Each number is 128 + 32 x the weight over its row's rms, rounded and kept within 0 to 255. Layers, rows and columns count from 0. The size above them is the row's rms in percent of the matrix's.

# layer 4 MLP down, 256x704, rms 0.0789, rows 80-119, columns 528-703
size [ 95  94  95 115 100  95  99 103 198  94  95 102 101  91 106 100  92  99  97  98 101  95  94  97 105  97  97  98  97  99  96 102  94  93  94  95  96  95  99  98]
[[ 96 128 102 136  88 123 107 109 159 129 114 150  97 115 169 161 130 116 128 170 118 107 178 155 132 122 137  72 167 129 132 110 130 120  82  91 129 142 140 131 137 158 150 146 173 189 155 165  86  72 185  69 123 163 128  86 153 143 156 150  68 132 145 104 144 160  90 115 111 148  95  91 169 104 211 124 155 145 164 136  87 125 104 170 176 145 113 137  99 135 123 164 156 147 130 144 137 107 115 160 136 111 129 152 112  74 132 181 156 138 151 194 120 104 148 137 119 100 149 129  99 104 113 174  83 129 173 130 115 193 101 123 146  92 101  88 153 132 133 151 130 111 134  72 102 137 120 144 136 104 111 119 115 171 168 119  79 143  92 152 156 162 145 146 126 132 135  86 106 151 128 148 157 100  39 138]
 [110 112 106 157  84 142  78 141 108 158  75 167 130 150  68 112 191 122 174 132 105 100  72 111 100 103 117 140 116 140 139 106 100 174 190 131 124 154 127 162 156  58  82 121 111 122 103 160  75 147  96 163 163 148 185 171 103 109 156 120 130 175 160 150 161 147 157 104 103  85 150 204 166  16 117 139 113 120 113 150 143 125 154 166 163 128 141 122 164 111 127 108 172 133  35 194 173 139 149 168 120 143 146 124  86 149 114 108 148 139  98  98 103 183 117 146 175 138 124 147 124 139  87 125  87 163 122 118  30 136 137 167 151  62 120 110 170 103 120 152 136 128 120 131 123 100 146 146  75 163 153 187 119 141 170 141 161 103 147 142 102 115 148 109 129  89 143 135 105 102 183 167 147 162 169 186]
 [144 191  88 141  67 157  83 143 190 190  68  94 126 141 173 197  61 124 131 123 170  71 157 116 126 147 150 109  86 146 155 148 124 183 163  68 118  86 153 163 108 106 125 197 127 143 132 131  70 167 167 138  95 121  95 117 168  41  93 115 108 155 118 116 133 121 123 164 122 170 136 179 172  93 137 147 129 179 113 151 103 117 150  91 151 164 145 137 101  46  72  89 130 165 127 158 105  73 145 120 121 124 113 186 133  83  84 137 138  93 121 133 140  96 147 137 146 158 211 115 103 122 118 108 177 144 124  72 134  98 136 106 132 115 106 111 136 113  70 135  75 136 105  98 109 119 108  67 130 115 137 121 141 132 159 131  67  93 103 157 104 150 119 120  89 101 151 174 112 163 136 131  82  94 152 160]
 [147 117 126 121 167 116  84 139 122 139 128 112 121 139 107 140 137 221 149 118  98 159 115 118 108 191 123 133  99 113 140 104 133 147 143 131  81 164 126 210  88 136  62 150  51 117 144  97  95 151 182 176 110 101 157  72 154  90 150 149 117 130 100  93 147 162  96  86 103 180 155 150 152 177 180 139 145  64 122 140  77 164 163  74 145 140 125  95 129 132 172 103  96  74 132 169 141 118 170 125 100 144 138 174 126 155 102 172 148 123 123  74 111 177  82  88 107  97 138 143 185 152 120 115 123 157 179 127 107 118 131  91 184  78 101 124 207 123 133 123  82 101 164  58 115  99 172 147  92 159  89  87 101 166  77 141  78 138  68 103 133 139  91 129 128 134 163 107 144 136 138 122 201 101 104  93]
 [149 128 115 103  58  82 140  44 132  89  71  87 182 102 149 159 123  72 133 118 136 163 151 144 130 180 159 150  68 152 124 133 119 133 131  92 155 140  85 184 160 100 196  83 107  94 110 123 141 107 135 145 162 128 134 169  81  95 179 207 123 185 179 123 156  93 142 167 106 131  45  76 118 142 182 168  82  94 103  57 151 125 122 142  84 128 148 154 139 118 131 140 183 105 119 123  95 155  77 125 119 207 139 129 154 104 156 156 129 149 132 158 164 116 186 159 142 124 166 104 110 118 119 163 142 119 114 138 166 121 143 118  90 144 167 158 141 174 132 152 116 124 114 100 133 137  56 107 146 136 143 148 123 121 138 201 139 150 135 114 135 146  90  99  94  95 197 143 135 144  74 120  86 116 104  86]
 [158  99 135 107 184 185 117  92 111 138 119 134  93 132 191 112 127 157 140 211 212 163 147 122 145  65 111 122 115 154 151 123 100 111 108 140 160 105 195 168 179 151 142 139 151 171  54 128 112 137  93 113 162 147 101 140  65 149 135 107 157  89 124 151  91  40 132 140  82 107 159 108 178 150  93 179  89 106 118 110 156  79 130 178 146 135 153 104 129 149 133 146 183 174 100  87 148 136  92 123 135 129 134 142 141  98 108 153 142  95 123 120 122 192  78 148 189 155 152 174 133 147 165 141  85 140 147 124 107 142 145 125 112 119 169  80 133 117 120 135 124 117 193 154 112 122 103 129  79 147 191 127  80 101 132 148 157 108 112 109 106 148 140 132 127  49 200 109 114 139 112 198 174 175 111 104]
 [102 140  90  70 130 111 127  83 165 108 113 115  66 108 104  96 116 119 132 140 167 158 145 144 163 130 169 129 138 117 180 155 158 135 106 184 170 102  90 148 105 122  89 102 131 142 149 124 132 120 131 161  81 118 127 109 191 156 156 168 128  94  98 142  45 149 134 126 134 159 155 136 162 123 123 136  92 123 167 129 157 103  89 131 164 174  86 123 122  80  89  93 168 149 100 147 170 109 138 167 125  94  77  68 156 101 134 125  76 118 132 147 111 131 107 129 158 114 222 121 125 150 125  76 135 104  85 136 104 137 168 136 125 145 127 128 148 117 120  67 165 117 134 128 140 125 145  72 112 120 142 125 110 102 128 108 102 164 130 162 142 118 142 149 104 139 148  59 110 136  86 145 107 101 146 100]
 [125  71 142 132 121  95 127  68 145 157  94 155  90 132 166 137 168 114 127 145 168 137 112  98  71 162 119  59 167 160 148 101 153 102 172 157 108 110 167 149 116 128 140 170  75 111 117 112 129 148 146 120 183 156 133 166 155  99 144 109  69 123 121  79  71 152 137 143 125 124 135 152 151 152 116  99 130 122 165 127  98  56 100 109 206  85 112 133 151 127  76  97 105 167  88 101 131 163 132 131 110  63 117 126  94 164 155 148 107 191 193 178 110 145 147 131 162 101 117 142 145 153 114 172 101  75 167 118  98 163 140 164  91 158 145 116 106 107  78 175  75 138 127  55 124 116 141 147 133  46 100 123 151 147 157 136  62 116 115 165 150 120 153 184 147 107 129 127 150  55 142 136 142 113 111 135]
 [156  81 128 175  99 136 113 118 147 151 122 126 128  80 138 128 133 129  96  94 107 189 147  83 155 139 141 134 108 107  76 133 129  93 191 139 133 166 116 169 115 138 142 177 141 151 155 106 147  88 193  87 123 113 126 154 118 100 120 119 115 169 141 164  66 125  51  97 136 160 129 119  95 145 168 163 107 129 220 133 151 145 179  83  79 146 108 135 152 110 115  80 143  98 166 121 128  80 126  91 164 134 186 149 132 137 103  55 133 172 112 147 113  75 109 140 125 161  92 154 124 176 157 156 107  97 138 231 114 178  44 175 172 132 116 116 109 181 138 121  90 111 104 115  63 107 157 126 143  83  80 171 142 104 156 136 110 118 133 134 142 182 104 119 114  94 110 119 136 139 147  80 121 131 109 161]
 [144 117  95 114 189 156  99 157 110  98 115 142 145 142 137 172  91 177 150 175 130  62 151 133 207 115 131 157 109 101 115 124 151 161 150 120  97  89 193 164 138 155 184 142 117 174 149 149  84 154  72 111 105 155 126 149 137  98 117  99 176 145  93 170 133 124 108 164 118 135 148 147  54 135 149  87  80 146 100 132 159 167 113 121 157 162 125 124 111 153 146 151 140 148 132 130  92 171 113 143  95 107 160 125  54 172  97 140 125 101 172  60 123 151 133 145 178  89 105  87 129 149 169  83  96 112 105 119 104 149 107 179 161 102 143 136 167 129  90  65 150 178  95 148 132 170 124 146  70 148 152 172 158 101 100 114 131 170 162 155  60 140 112 115 117 152 168  85 141  96 146 148  91 111 168 168]
 [170 139 184 137 131 110 146 149 149  96 147 149 130 160 195 140 124  96 141 142 108 112 118 158 136 135 196 130 131  80 141 104 109 165 106 179 150 120 101 128 158 143 167 162 132 131  92 116 147 152 133  73 105  45 106 105 115 116  78  73 139 142 123  99 118 129 123 148 131 153  61  85 117  88 139 125 117  96 119  82 210 132 110 175  93 101 129 127 109 168 117 139  91 149 151  79 109  57  90 123  80  82 124 144 186 148 134 125 157 150 119 109  80  98 111 170  91 128 103 102 133  48 141 158 109 172 137 127 131 127 100 137  83 124 122 121 123 108 121 109 115 126 165 167 117 128 118 137 150 132 104  81 148  72 106 197 138 127 168 120  99 111 152  88 112 135 129  80  78 157  79 107 113  62 102 113]
 [139 114 137 167  69 150 193 112 145 114 119 186 132 140 122 117 157 141 102  95  98 205 132 120 165 158 123  63 132  99 153 136 152  46 154 110 155 109 104 180 142 111  97  44 191 143 124 166 115 101 126 124 191  91 153 169 120 104  94 140 148 129 153 155 130 157 182  79  90  74 125 112 130 122 117 152 150 123 135 150 101  81 119 190  94 103 147 184 138 170 167 113 135  93  87 133 175 160  90 163  97  85 106  74 181 127 180 101 142 140 134 103 119  84 121 111 137 136  67  54  83 153  97 199  74 162 153 117 119 119  92  99 137 167 162 123 109 206 109 186 132 154 119 138  79 117 102 156 129 179 138 127 108 127 106 166 118 129 103 136 149 208 103 162 134 123 147 213 100 167  83 169 141 174 144 141]
 [ 77  97 144 141 104 147 125 170 111 113  87 175 138 124  88 176 122 112 131 102  95  86 138 104 124  97 103 150 176 154 113 101  72 153 139 120  64 161 106 132 122 102 121 154 140 144 136 149 142  60 124 152 169 112 135  90 143 131 131 170  98 121  82 134  90 165 179 174 167 120 113  91  60 108 144 101  80 104  82 145 139 166 194 152 156 117 108 124  94 127 126 127 101  78 145  73 108 125 131 121 171  97 109 168 126 128 140 185 180  56 179 148 157 167 143 136 139 118 124 147 134 143 111 131 175 147 102  75 130  89 124 133  84 129 124  99 117  96  93 112  68 127 130  80  69 123 118 114 107 152 108  62 187 105 145 112 130  99 149 143 126 169 151  93 111 182 112 153 137 124 108  78 110 148 188 125]
 [182 130 121  83  97 150 121 162  96  70 189 175 169 145 113 104 204 152  82 169 152  82 162 138 143 162 179 174  88 123 105 140 129 103  89 120 102  43 147 182 198 154 174 195 114 103 105 145 123 222 123 115 184  74  69 131 104 143 125 135 144 104 174  72  97 122 138 141 129 160 132  75 147 146  75 136 119 226 203 246 117 161  99 120 134 149 133 136 165 208 181 140 148 195  78 172  92 151 115 155 113 156 155 166  93 135 115 120 131 151 118 129 112  79 115 212 105 152 157 233  88 155  84 104 136 129 162 147  86 129 151 137 120 148 134 145 162  91 140 159 125 143  74 142 124 142 115 158 118 138 125 131 166 125  93 123  81 165 112 120 125  83  84 148  93 100 122 128 194 132  98 167  94 107 171 131]
 [ 90 101 141  56 155 136 112 123 153  66  74 179 135 129 113 112 155 136 125 145 175 132 146 126 113 112 149 103 170  86 155 126 116 148 171 119 106  86 141 137 177 147 133 111 128 163  84  64 142 129  66 182  77 100 126 137 133 117 183 125 102 105 150 135 109 112 114 142 135 137  65  99 105 129 128 129  98 208 117 100 149 135 133 224  64 146  94 103 188 155 120 135 129 107  75 121 123 121  99 123 119 106  97 101 142 167  96 142 147 141 126 174  82 140 159 117 139 159 124 162 140 144 167 158 150 152 128 139  54 154 190 143 153 106  87 122 135 152 102  92 162  89 109 133 135 109 158 133 152 125 148 202 122 177 102 174 170 149 183  63  87 149 155  83 124  83 100 151 165 124  97  71 108 128 111 123]
 [158  94 141 129 155 186 151 139 152 171  70 135 139 140 194 162  96 114 109 150 214 136  62  99 145 178 147  97 183 142 173 114  77 130 119 130 132 158 115 128 132  84 147  92  73  94 124  77 146 119 160 156 149 147 128 104 179 106  72 118 136 155 117 134  96 109 107 140 129 160 171  89 196 114  75 138 141 154  83 176 113 159 154 131  88 126 121 140  90 103 107 117 108 120 149 113  95 166  96 184 133 160 163 209  69 167 140 176 193 157 140  91  92 103  93 163 144 105 111 208 128 117 143 136 163 120 213 159 139 152 119  99 117 128 110 129 146 141  75 110 171 139 150 108 116  79 160 178 157  76 127 113  53  87 147 122 133 197  82 129  85 168 123  94 145 135 129 152 132  97 131 123 154 162 164  81]
 [118 122 171 146 153 123 121 139  92 150 142 102 173 117 105 109 133 120 154 123 107 143 120  97 158  83 126 190 102 113 109 179 108 146 125 124 177 124 121 146 105 142  83 123 120 169 140  96  67 126 114 127 162 134  95 100 137 116 124 141 178  80 117 109 111 173 177 130  93 145 171 142 141 163 163 138 112 110 120 156 101  51 127 145  55  80 123 165 133 101 150 155 124 118 165 175 134  73 135 140 125 109 126  70 141  46  82 116 117 114 162 150  89  94  68 120 143  73  94 109 164 146 142 123 140 146 102 174 104 184 120 114 114 121 137 181 146 134 121 114 131 201  69 126 111 149 122 118 141 133  93 131 132  76 157 165 141 104 114 118  80  92 155 130  96 150  53 125 126  89 144 133 158 105 169  74]
 [167 134 120 133 149 121 144 167 156 129 134 145 158 142 152 151 194 119 158 114  90 145 126 164 138 190  76 124 128 166 146 166 174  79 112  98 128 160 135 131  72 115  54 123  82 126 119 109 136  99 145 194 167 157  73 167 115 143 138  82 203  74 143 101 172  74 173 117 136 122  98  96 158  98 165  48 109 157 160 149 137 162 140  88 155 120 148  73 151  73 150 137 124 141 142 110 138 107 174 159 149 124  85 244 115 176 177 102 137  92 153 102 144 100 154 130 125 108 126  57 152 139 135 164 118  67 128 122 124 123 177 133 118 127 112  80 113 100 164 114 157 138 135 134 123 127 103 154 143 183 139 104 133 190 110 166 126 155 105  89 114 188 162 115 150 143 175 178 142 133 212 121 155 213 124 157]
 [117 109 109 112 170 122 122 120 105 130 107 158 166  82 136 141 108 135 116 174 146 107 156 121  99 140 112  53 125  93  96 128 105 129 146  88 147 194  59 149 120 112 116 156 114 124 112 122 123 141 120 138 102 123 116 109 132 141  87 123 104  98 104 187 153 110 133 115 138 143 159 128 111  87 129 133 174 102  69 215 134  81  55 182 132 108 104  33 164  66 202  97 188 140  95 145 114 159 127 116 162 147 100 133 121 150  80  51 162 118 119  90  94 127  76 161 124 185 157 144 128 147 163 122 131 147 125  95 164 129 140 151 146 180 172 127 138 113 158  85 123 153  65 151  80 178 157 118 164 125  92  66 107 162 112  89  74 122 147  83 141  99 140 140 155 152 112 140 114 138 108 160 166 149 150  92]
 [123 119  99  93  95 108 195 186 165  90 111 109  89 178 140 114 113 124 150 155 194  92 102 160 112 112 124 137 137 167 119 140 118 115 159 177 160  47 123 122 157 149 190  97 115 166 141  93  58  95 125 133 143 122  74 135 108 100 109  93 139 178 157 135 140  97 148 150 128 155 117 133 182 152 141 120 119 116 140 162 152 100 108 107 149 148 170 168 113  90 146 132 167 161  60 168 134 128 120 116 141 126 171  81 124 174 134 140 134 136  79  71 111 108 121  84 120 150 137 113  48 108 173  95 150 145 106  95 106  98 146 146 124 152 139 130 110 130 119 109 102 180 137 191 105 109 150 179 108 125 129 183 157 138 157  70 113 120 104  86 133 135  87 166 106 116 153 111 126 129 138 168 123  98  74 175]
 [ 58  81 126 170 113  84 175 136 117 134 180 133 127 136 137 159 137  96 122 104  95 146 100 163 124 138 141 143 189  98 147  83 101 174 113 128 108 123 118 136  96 163 135 152 130 172 141 163 123 119 163 126 101 160  76 107  73 137  85 154 147 120 189 166 129 114 168  68 121 106  83 136 131 103 173 118 170 146 118 121 142 129 105 136 149 135 103 116  92 122 139 122 139 103 112 159 130 140 106 136 115 126 185 126 143 135 143 134 154 156 116 120 215 126 152 148 151 108  89 127  91 152 175 197 155 188 141 120  97 157 160 177 169 167  92 135 113 116 172 100 189 103 169 168 110 112 106 155 136 102  96 103 170 146  68 156 126 191 133 162  79  99 166 155 164 162 108 101 104  97 116 129 158 161 139 168]
 [115  81 118 150 140  89 118 146 130 105 178 138 198 152 161 131 143 125 119 101 155 111  62 103  75 165 135 204 147 166 102  83 209 102 114 105 142 164 141 118 156  93 161 152 125 131 112  94 140 131 129 104 150 188 124 154 113 142 124 121 188 133  96 152 141 109 104  92  90 185 164 135 120 118  91 148 132 183 142 154 112 190 141 140 190 138 123 136 141 112  88 142 162 109 142 131 122 150  84 134 144 113  93 101 155  76 149 197 122  76 175 120 122  87 151 162 189 104 145 122 114 144 129  83 117 144  92 116 115 115 159 105  98 107 104 141 108 120 112 119 117 151 111 141 125 167 163 124 141 111 104  97 178 165 163 120 143 112 112 112 123 164 153 129  78 108  69 141 101 195 177 130 116 133 130 126]
 [190 175  92  87 143 126 153 211 105 188 107 141  97  88  87 124  97 123  91 123 102  96 134 122 139 188  93 126 141 143 112 133 175 134  96 196  98 127 114 118 169 118 106 153 100  43 128  89 109 150 112  97  81 117 111 115  68 110 168 104 102 114 144 116 143 127  87 143 132 143 122 109 181 122 130 118 136 127 130 162 116 161 104 155 146 190  57 149 165  28 127 141  99 114  72  86  64 127 151 160  89 140 145 209 194 187 141 103 122 153 146 125 156 129 103 144  59  92 109 131 153 108 124  96  87 117 102 146 150 144 137  96 105 149 138 127 102 130 130  17 149  89 151 114 160 145 163 111 140 176 117 135 126 147  55 162 162 102 154 117 144 107  94  87 108 124 141 137 106 125 131 138 161 152  75 160]
 [151 121 117 107 141 149 157 116 123 137  73 135 114 168 119  85 152 184 114  85 149 138 154 135 156 101  66 140 161  90  88 105 113 126 119 127 114 168 103 157 167 177 120 202 139 154  95 121  98 143 156 173 116 108 114 152 119 158 126 126 139 141  74 148 130 134 135 127 164 123 151 168 146 137 158  88  60 195  85 168 175  95 131 150 113 170  66 101  61  99 123 107 129 171 112 145 101 196 174 152 144  79 114 171 111 135 108 120 171 108 136 173 126 151 139 132 171 112 138  97 100 151 175 118 157 129 192 100  71 100  61 194  73  92 122 117 125 157 168 134 152 129 129 130 146 123 155 204 126 162 129  86 128  58 123 101 157  76 106 141 105 140 146 167 136 184 122 104 206 150 162 117 150  97 137  80]
 [133 179 180 137 130 130 131 155 137 179  91 122 125  96 161 113 104 103 109 105 108 173 133  85 168 133 216 169 155 126 101 212  97 102 141 119 182 136 133 174  53 105 188 153  69 149 128 177 180 105 100  92 144 161  88  83 158  81 169  81 136 138 119 160 146 160 109 170  83 187 163  79 106 180  92 104  77 107 148 147 121 150 147 107 134 160 118  78 108 124 169  97 143 119 119 108 111 112 139 150 121  68 116 160 130 122 153 135 127  85 174 153 148 125 144 124 118 108 150 104 176 164 121  65  83 143 146 199 190 144 111 160 115  63 143 113 157 136 183  85 103 134 114 117 148 175 175 130  72 124  71  89 104  92 170 120 188 146 119 155 173 113 139 166 135 127  83  98 140  99 138  92 116 176 125  52]
 [161 104 202 159 190 141  94 143 128 123  93 178 144 145 180 132 112 180 103 193 192 146 146 122 120 151  92 132 158 160 141 154 140 111 139 119 174 150 143 113 167  96 121 167 157  99 122  96 162 142 148 124 131 168 104 112 113  67 151  96 105  95 146 109  77 152 108 115  95 141 132 148  54 121 122 170 156 113 162 138 138 111  92 151  84 100 107  96  74 137 150 102  50 127 123 124 141 125 134 134 113  93 225 155  99 122 162 157  90 163 129 126 103 103  90 158 128 103 157 131 187 133 161 163 148 158 154 148  90  97 143 191  89 192  68 147  81 120 142 153  96  99  61 123 155 120 148  95  64 150 128  96 113 110 178  65 140 144 136 174  85 114 167 153 116 136  78 113 130 146  92  76 191 103 110  84]
 [112 125 183 145 156 163 155 112  80 114 153 162 129 156 139 147  97 122 138 107 169 134 113 155 112 122 131 125  90 159  93 174  92 125 145  73 105 115 148 111  86 162 119  88 212 132  72 105 146 131 120 126 162 168  82 148 128  78 137 119  54 114 132 193 118 131 165 155 175  80 138 153  96 115 121 154  90 113 109 133 103 194  83 138 131 130 169  57  81  92 128 160 136 160 106 110 131 114  72 119 178 140 142 126 110 173 149 144 104  99 111 168 152 116  94 110 175  91 165 133 114 111 113 159 114 166 110 151 128 108 155  83 115 182  95 130  65 105 182 148 148 108  95  64 121 119 121  11 140 126 148 184 148  94 114 144 153 126 199 158 139 131 132  86 123 184  85  91 180 165  81 124 105  89 159 118]
 [137  96 101  93 102 145  75 125 102 129 196  92 138 139 165 187  76  98 205 103 124  83 171 114 155 126  65  68 141 105 101 104 163 142  44 125 173 168 154 130 120 123  98 146 155 123 160 103  88 156 130 132 162 127  98 141 113 180 134  74 157 109 150  97 140 135 146 165 126 102 137 118 119 146 129 167 173  93 122 132 153  51 163 135 121 182 140 178 115 124 135 185 118 131 170 134 131 132 121 183 131 187 104 132 102 116 113 192  57  60 122 125 135  43 144 214  77 150 162 191 100  92 137 139 101 194 113 122 115 119 117  71 106 164 153 112 103 156 125 153 145  82 103  83 106  90 114 152 177 150  97 138 118 180 146 142 115 127 108 103  89 122 139  83 170 192  53 216 147 141 109 119 128 163 160 139]
 [ 97 115  72 178 108 173  77 145 111  99 122 123 157 162  95  95 153 119 166 161 113 174 156 141 132 113 116 134 193 165 154 132 134 110 148 166 139 166 127 121 181  74  67 110 123 153  86 121 158 125  99 168  92 156 163 158  99 205  99 197 145 146 140  62 101 165 130  86 162  81  87  57  80 179 104 122 136 128 142 139 135 136 164 111 149 112 150  93 132 184 122 116 147 114 163 121 118 135 161 120 111 109 122 101 140 144 123 154 132 120 117 142  82 122 112 104 158 141 132 113 102 136 140 127 175 110  89 127 123 133 122 186 151 170 150 106 148  97 124 111 112  93 183 160 108 170 127 165  72 166 119  90 162 125 147 162  35 156  74 103 197 126 200 139 151 143 107 110 117 138 146 141 111 100 178 108]
 [ 77 129  58 146 151 114 144  97 134 103 167  79 144 175 146 127  81 114 161 164 126 127 126 121 178  71  87  96 180 120 138  96  84 118  70  76 158 135 133 185 233 159 157 158  68 159  56 110 121 120 182 123 133  94 133 176 177 213 102 123 117 102 110 113 157 157 120 109 129 103 131 146 124 112 156 158 141 146 100 115 142  96 136 143 112  67 156 173  93 123 124 104 112  89 108  95  99 123 117  98 124 122 144 111  95 183  94 112 127 133  88 180 157 128  91 141 119 129 134 139 158 129 101  93 132 176 134 145 121 127  93 107 115 146 119 180 160 145 165 164 141 216 135  93 146  84 156 167 139 136 134 136  60  98  95 101 113  88 123 100 175 165 133 169 133 146 137  95 132  92  81 151 125 159 122 123]
 [151 150 134 126 185 135 169 144  86 158 151 177 194 143 203 167  71  60 112  72 148 103 146 126 118 129 125 126 180 149 110 116 148  72 124  92 149 124  73 139 102 127 184 104 162 150 129 126 148 138 119 114 117  75 111 134 107 138 143 105  68 144 136 115 127 162 116  91 100 101 128 138  82 169 172 125 102  95 124 137 124  97 168 136 134 107 103 123 139  60 135 165 121 163 107 129 149 103 115 116 143 159 130 106  80  98  93 160 135 161 128  72 129 117 222 106  96 131 137 129 154 127 110 105 135 119 160  79  59 154 164 119 111 120 118 116 108  62 105 120  93 187 144 138 158  62  80 127  97  87 173 206 101 111  94  57 123  97 136 116 101 116 169 167  77 152  80 108 134 137  61 120 144 102 135 157]
 [141 114 117  37 121  98 121 154 137 151 108 129 133 117 178 109 141 177 111 177 195 164 177 118 137 156  96 226  58  62 121 122 102  86 129 106  91  91 104 159 153 201 194 108 117  89  77 126 137 164 156 118 145 140 147 154 137 104 140 142 134  99 117 103 192 106 157 130 107 139 155 152 115  98 136 190 124 108 125 140 115 163 127  90 126  97 100 120 123  92 111  93 106 156 168 235  96 157  98 108 100 149 136 128 150 113 178  94  87 164  87 178 168 131 101 125 146  99 215 103  53 100  66  91 123 123 117 100 168 117 144 139 135  91 151 161 222 147 149  94 172 125 180 172 169 130 101 154  99 154 123 127  71 103 110  87 134 171  96 130 123 169 135 138 202 124 127  98 144 167 120 149  90 193 130 161]
 [110 170 126 137 128 138 103 143 121 117 135  92 109 163 158 157 133 125 107 132 127 148 161 137 135 102 129  99  86 148 153  92 178  76 130 150 144 151 110 212 156 136  48 176 140 194 105 125 129 161  96 115  72 117 116 159 147 115 128 171 146 190 142 157 141  76 191 123  86 117 118 164 159 102  76 150  97 151  87 111 106 134 126 145 124 119 140 148 164  96 175 110  95 101 109 139 180  74  98  99 133 104 191 128 109 163  89  81 157 136  88 153 116 139 107 176 127 121 128 218 171 126 100 125 124 121 125  50 129 147 113 100 171 116 164 140 149 159 113 209 115 149 177 157 183 131  68 160 148 144  96 160 118 153  98 114 123 152 120 194 101 149 116 175  83  99 131 117 161 122 135 119 110  55 122 136]
 [142 119 150 150 107  84  44 153  96 178 132 157 130 178  61 170 120 119 115  86 115 148 138 137 115 160  68 119 109 127 127 115 134 111 107 167 132  90 159 172 103 116 149  62 126 108 103 109 172  76 143 138 169 121  61 109 119 149 138 131 124 134 121 108 121 114 193 121 208 151 145 156 119  85 179  73 111 168 205  95 118 187  89  55 197 129  85 127 104 161  87 177 108 129 111  95 151 150 158 183  61 177 110 133  39  80 132 158 102 155 138 144 128 108 153 126 187 164 155 210 120 137 121 101 141 127 154 165  73 104 161  75 140  89 120 198 157 139  64 115  84 136 165  94 120 149  81 140  39 167 150  40 140 163 124 127  80 100 160 148  99 126 101 104 107  85 161 129 153  94 151 155 151 104  58 132]
 [134  92 184 155 143 112 149 135 168 169 136  47 165 168 189 202 151 165 119 101 166 138 105 178  95 137 151 124 101 121  88 170  87 157 148 107 132  78 119 136 143 143  90 118 142  90 145  82 150  90 121 147 155 150 147 142 119 126 146 133 127  98 113 207  99 119 120 110 134 226 112 105 111 108  85 175 149 132  76 179 147 143 130 131 167 177  99 163 151 124 178  93  72  97 146 126 151 105 154 177 177 138  90  89 148 112 162  57  99 171 171 163 167 105  87 174 136 130 136 138 130 107 144 115 194 141 141 155 129 129 139  74  92 152 141 123  95  98 164  83 143 108 138 140 154 150 155 132 176 110 133 183  92 163 146 106  86 135 168 142 137 104 116 118 123 106 131 134 149 144 111 116 153 150 133 124]
 [110 126 105 159 120  89 176 128 118 165 159 128 128 159 142 160 139 125 166 140  52  66 108 142  98  83 125 131  84  93 138 175 166 148 161 102 223 111 133 135  99 152 110  91 159 127  87 150 119 156 141  85 115 120 155 166 172 144 124  85 100 148 159 151  95 168 169 117 186 131  78 117 134 153 148 100  86 129 138 177  94  84 189 134 145 141 147 126  86  56 136 126  94 103 155 103 140 103 111 166 197  95 100 195 113 112 145 121 161 101 164 143 163 131 146 159  77 128 145  79 146  29 160 151 102 124  99  56 147 130  80 112 138 115  81 156 166  81 122 186 176 106 116 129 113 163 163 138 110 115 130 116 183 129 116  97 129 126  86 117 127 167  70 106 156 151 118 150 160 119 209 117 128 130  99 126]
 [132 152 158  98  89 121  96 143 136 134 140 128 111 139 116 162 115 148 104 118 134 145  63 131 157 108  91 170 168 131  94 146 180 101 150 155 116 148 150 108 146 130  80 104  98 189 116 133 103 150  97 129  94 107 128 108 142  96 197 111 140 104 132 114 150  86 125 133  66 153 152 127 104 132 147  56  87 102 120 145 159 145 137 103 151 117 128 213 141  96  98 102 173 116  94 118  90 108 115 185 177 112 119 152  88 105 166 131 145 120 152 128 118 165  87  72  86 125 143 122 173 117 102 146 134 194 162 135 157 131  65 116 173 149 168 108 118 112 132 133  62 114 158 126 127  60 145 134 171 141 136 157 151 137  90 139 126 130  98  82 219  60 131 185 176 184 178  23  99 165 152  75 109 149 112  55]
 [116 175 101 113 146 177 128 209 144 185 203 128 151 128 138 170 147 144 115 133 141  90 114  77 114 150  85 157 133 115 130 119 110  82  97 106 104 101  44  78 140  92  65 169  85 167  97 126 158  83 160  97  96 137 101 140 135 137 151  47  93  93 115 154 124 155 139 125  84 168 124 125  87 122 107 189 138 162 152 176 119 156  91 125 140 117 137 116 177  71 200 139 153 126 118 157  76 112 137 111 121 121  87 136 157 139 181 171 162 122 149 146 164 167 146 111  98 152 146 155 113 118 163  99 136 114 182 188 161 134 143 126 119 117 150 125 139 136  95 200 117 125 161 107  91 172 117 117 148 164 112 102  54 113 175  97  81 106 152 135 117 122 104 168 103 139 133 115 139 111 107 179 112 174 129  75]
 [165 172 164  23 142 125  68 124 145 188 173 194 107 136 130 107 138 139 109 171 192 108 124 101 158 110 133 126 166 113 136 127 107 101 110 167 155 103 126 120 112 113  94 124 162 126 145 146 129 205 138 100 109 112 159 110 107 162 166 117 178 107  40 145 137 146 127  96  87 117 111 101 149 175 154 115 186 137 170 156 107 151 116 100 163 149 104 193 159 141 107 149 170 115 142 147 173 138 112 128 118 145 106  90 112  80 148 121 104  92 110 149 135 147 121 118 186 178 162 110 138 102 113 118 132 104 141 118 161 174 138 132 162 117 119 138 139 100 110 109 132 105 141 163 124 130 127  98 115 103 136 124 116 164 144 159  94 110 163  83 149  99 122 178 155 147 162  86 124 134  49 142 130 135  86  87]
 [ 79  96 109 144 143 157 114 148 109 166 142 150 124 126 144 173 131 141 118 124  97 149 136 197 121 112 124  99 103 162 122 110 155  96 126 136 117 145 116 142 105 120  78 112 152  93  87 156 119 105 124 120 160 205  80 136 198 148 143 102 144 143 140  81  84 136 117  91 119 161 108  63 144 115 167 121 102 155 139 124  85 124 119  46 168 164 125 171 117 147 130 115 113 184 110 137 118 135 109  99 138 128 140  98 110  91  67 104 144 117 111 118 107 142 106  47 137 109  69 161 169 165 156 150  86 109 152 169 167 179 125 138 134  73 150 128 127 146  43 142  85 106 171 121  88 119 133 105 147 116 155  53 153  78 155  66 156 155 109 125  83 141 117 145 133 149 199 110  85 117 104  85 188 133 196 124]]